From a checkpoint of a small transformer trained on Wikipedia: 271M tokens.
Each number is 128 + 24 x the weight over its row's rms, rounded and kept within 0 to 255. Layers, rows and columns count from 0. Numbers have three digits each. The size before them is the row's rms in percent of the matrix's.

# k: layer 7 attention key, 256x256, rms 0.0809, rows 108-118, columns 0-127
# q: layer 7 attention query, 256x256, rms 0.082, rows 109-118, columns 0-127
k108 111:100140105067144154127143144122125084136167109140136096099100094125097165151174114122147131116111092138120155129159092061131159149147105142145132081145121150117147145153108131148111133119125130109107099160117141121113158120107103120058132113168154107125146170150123166177120145109124117133137157156156064133164127101129146080132099135095141149130054136106131114130140133132163138119147
q109 121:127121068113143119127154150153105135131113136088148174125171103146123125160119151110133114096101101113119134111118134125062091108143127152135071136170120109106110108155103103114127144104157121160140102153108127127149134125158143141123155163103095163121127059148109096156165093143174102117112183081112147111104118129123123162128131165123167112125163123133134112095127085118133132112081
k109 116:172149132146129155127139129135100149114152111136139123140180095169156091137122104135145103175097139155156147115177067144153161112128051112145144097140117106166121148150131139112126171121115110062140115143160142118134147131111145159112162123145085122127131142150126155111135150145127060136121139109100146115131124106204149116133118133110116187086118137105154145122115116154143114094101
q110 112:138132098144135141141117125147128146126096115128110133118132111139101139142102144117161101116103169144113112109131090164134138131187103122145101092133172087105129106128130073111116116122095130132158120129132092145088159099124167163122137138153093109134104091191115135178122088108142097087130131083129133109086102115117160142139127146127166088096108125119149116128106096129124125131088
k110 112:182158146114162117091112141111128133110060118124104135132173134118148145146102136147172116191117123133123157125140084112115169111144100105130187104133102176118141152123154128104109134112112139133150095128096139115099126150131131177124141140122127120129127131156168147152153130124145122187137147116131144152083144103109144138168174107130145128124117156122134126084113089171137139127132
q111 101:165118153171134112168145086093145124141121102156107108155116048182120124141086176093142135150121151118118123138149130124127125156103132118106115101084122126126156121101145127168126110112121156165127092153125125081132117157131136142120111137145099144157137158128108131169145140093125123130124115120108149141158119088095159129146150138143134145098140144102122136130123104125104129112088
k111 105:110155134104155068117078126103120088167099135113125130128121144080124129185119146127123101088093121130129110129119116121105129089168115147126141108152147135124168152117145123157113090142141112101130107088114135140143135124124109120078146075107135104142137107132119114161119137101120107171149152140132145117108156125134145141105147154162143176132130120108134124123084132152148180154136
q112 106:139111132139126128148144113144177115098130136150111175153171106166109126137133140102156095148118106126155135139148161129130107128115127148105120094112130127113114115150119118121121151133099116167070113111118116116110142152174158127148095139151144137152133139130120140120123112100163141084149150124147177109162159078141172092126135151130103172125128171164166137102142123145149126159053
k112 104:110156134113140098146101109118121114067108130108082107104124145115134122168117100145144132111088135175150117155121169123084161088125118088129190084130081126144146120155103132145116105147122105116144114123124153127140102130086152131094137106145137078130121148157162137131126130142095101161131127142195164113103112097121110143121158129144107070150097117064122128117119116147165123141169
q113 094:107141140122121191128107092135142147115103128120072064153151113137125123125132124132113140142143115128116084141123108167128126163135146120098100074097112119125088098080103129158146118121117171126156124141142103127120152135158141119136179118156101168104134134121139091156104125144123168130111147126092123100138108134175139125146129130097089117097087129086132110142109164120112102144125
k113 092:141125119154117079113105131094120137131117123154143161110115107139100132201113146130094114102165110109118098083172107104095148105127148155104140091139091177148135133160132143175156129163144129099129108132079140130137154135086097092163131147135142123143133112080132108121101137159144132145121120126183141158106111115104148162090077124161165113118167128143107143099107122096137159172129
q114 106:166186168148125134117137101105143112116071103166094163141122096144134122162099156118160110137115109113116100131174138148178101145141118128126101105128153119123161131094143077130125114142101111157130119132080125089107156112117148160144112129122122125138121148119090149166142115120177115115155085111139126155088136092102148123120156173131163111103121157138117091088148110113093165105076
k114 114:122145137104157078153148130116149109105102141092085136130129137100112127131153154146153115130137153137111132152118134143126142108143110122144183113146116105143163129105121124134135098130140124116132134135147130132124139128131133180109108108127125082098109158156134118142164117099157106113139109105119097161118133114104145142132180151103143111147097119094116117122113070152112176064151
q115 101:176141145151150148148131118127147146097077092133069130127165078125106097126134121090179103140109130148127105103130122137118142133155104105094076061108138113114128123106116091165124137146107139134181138139114101134143107106173183126108160126144101115146124149149108121182113143139126125084155114115149137139127071142140153112151123172123171128113119172096146137163131151173154135149065
k115 101:123121099098137107104146138089134118141114072097132110117097093094086107159147146144141111100153116128139168135155112079091101128153134133130161095139108133064147179139152169183142121159158118095123128147121127156121148120112110135071129093112157079138119135108136126116140141106143173134132113148174142166145100111100153150109119122138165138125143138097146116132096144109138155150169
q116 105:162103157168114181157137132116151115186148127139109082123142093173093141134124148098148140135127094114122157149110090145127141126069154131103124123090072126139115157107141139146131125089153136177107124118144089117101118160137131141102124110137111122155179156154121108131127141100109104139125145093091125138142123117112162146151132065120108145097114103118103099133116094150116113111093
k116 101:139156149157128131090077114138096148131124131123157156097147143095150110179108143106095106112114114143102125087130152148137122127138172127120091115163149161167115119164102126134149094148138120094124100057072154116137121157119123097138133132090125117146183116141089096148134142111131122142157103140104167100083159148137143154103140153182139158126129142136126112097114148129148162139146
q117 092:134153128134143188138109112155152161104095125129071058129155105103099119157127101103167121131130107148110111127117128183122149101123121130111129074099113102107095111060110136165131111134122179128179134133130113126119119143155128137117175099150122113126121135137157098150099149126103128111115123117108119090107101159133145115157111108121108141101079129096136127146122135167143126125089
k117 088:136099118137119105083139131112130160118108105137173154107119131115088115183113146134101123097185126145111143104160114089088124146147155147108107127161097144100092138135138136174168148171156168107114116134097127146127165143093091103135103154106139125125118126097126123101133137136131153129113109122198147142129124125107159176102116109183178134114116119147127120103115122111132162134137
q118 107:142144110150131176126140112136152132112094123153078123135163130143119136138111120089162116120132141114083148137132136192137105103109115153121097110150116118130120106069116120120129149117122139165145111132136123093110173180170130148159112121159083136123128142124141139085112111114192103100139142081111129098115134128150163122162113094128111149061118121149115117096144104126101132090080
k118 108:157132135107133075075125118117109161076131146168147152128162150165147097151113126134132084123136152148115142122134066138126149136125135133119126118163106137145122088165102138124147127143131123098121100139129134145086129125105103133144137134126099102109130136144114126136138151142130097148119133120147158140088165105140155155104170129151165156146091126127133137085127110140121124068135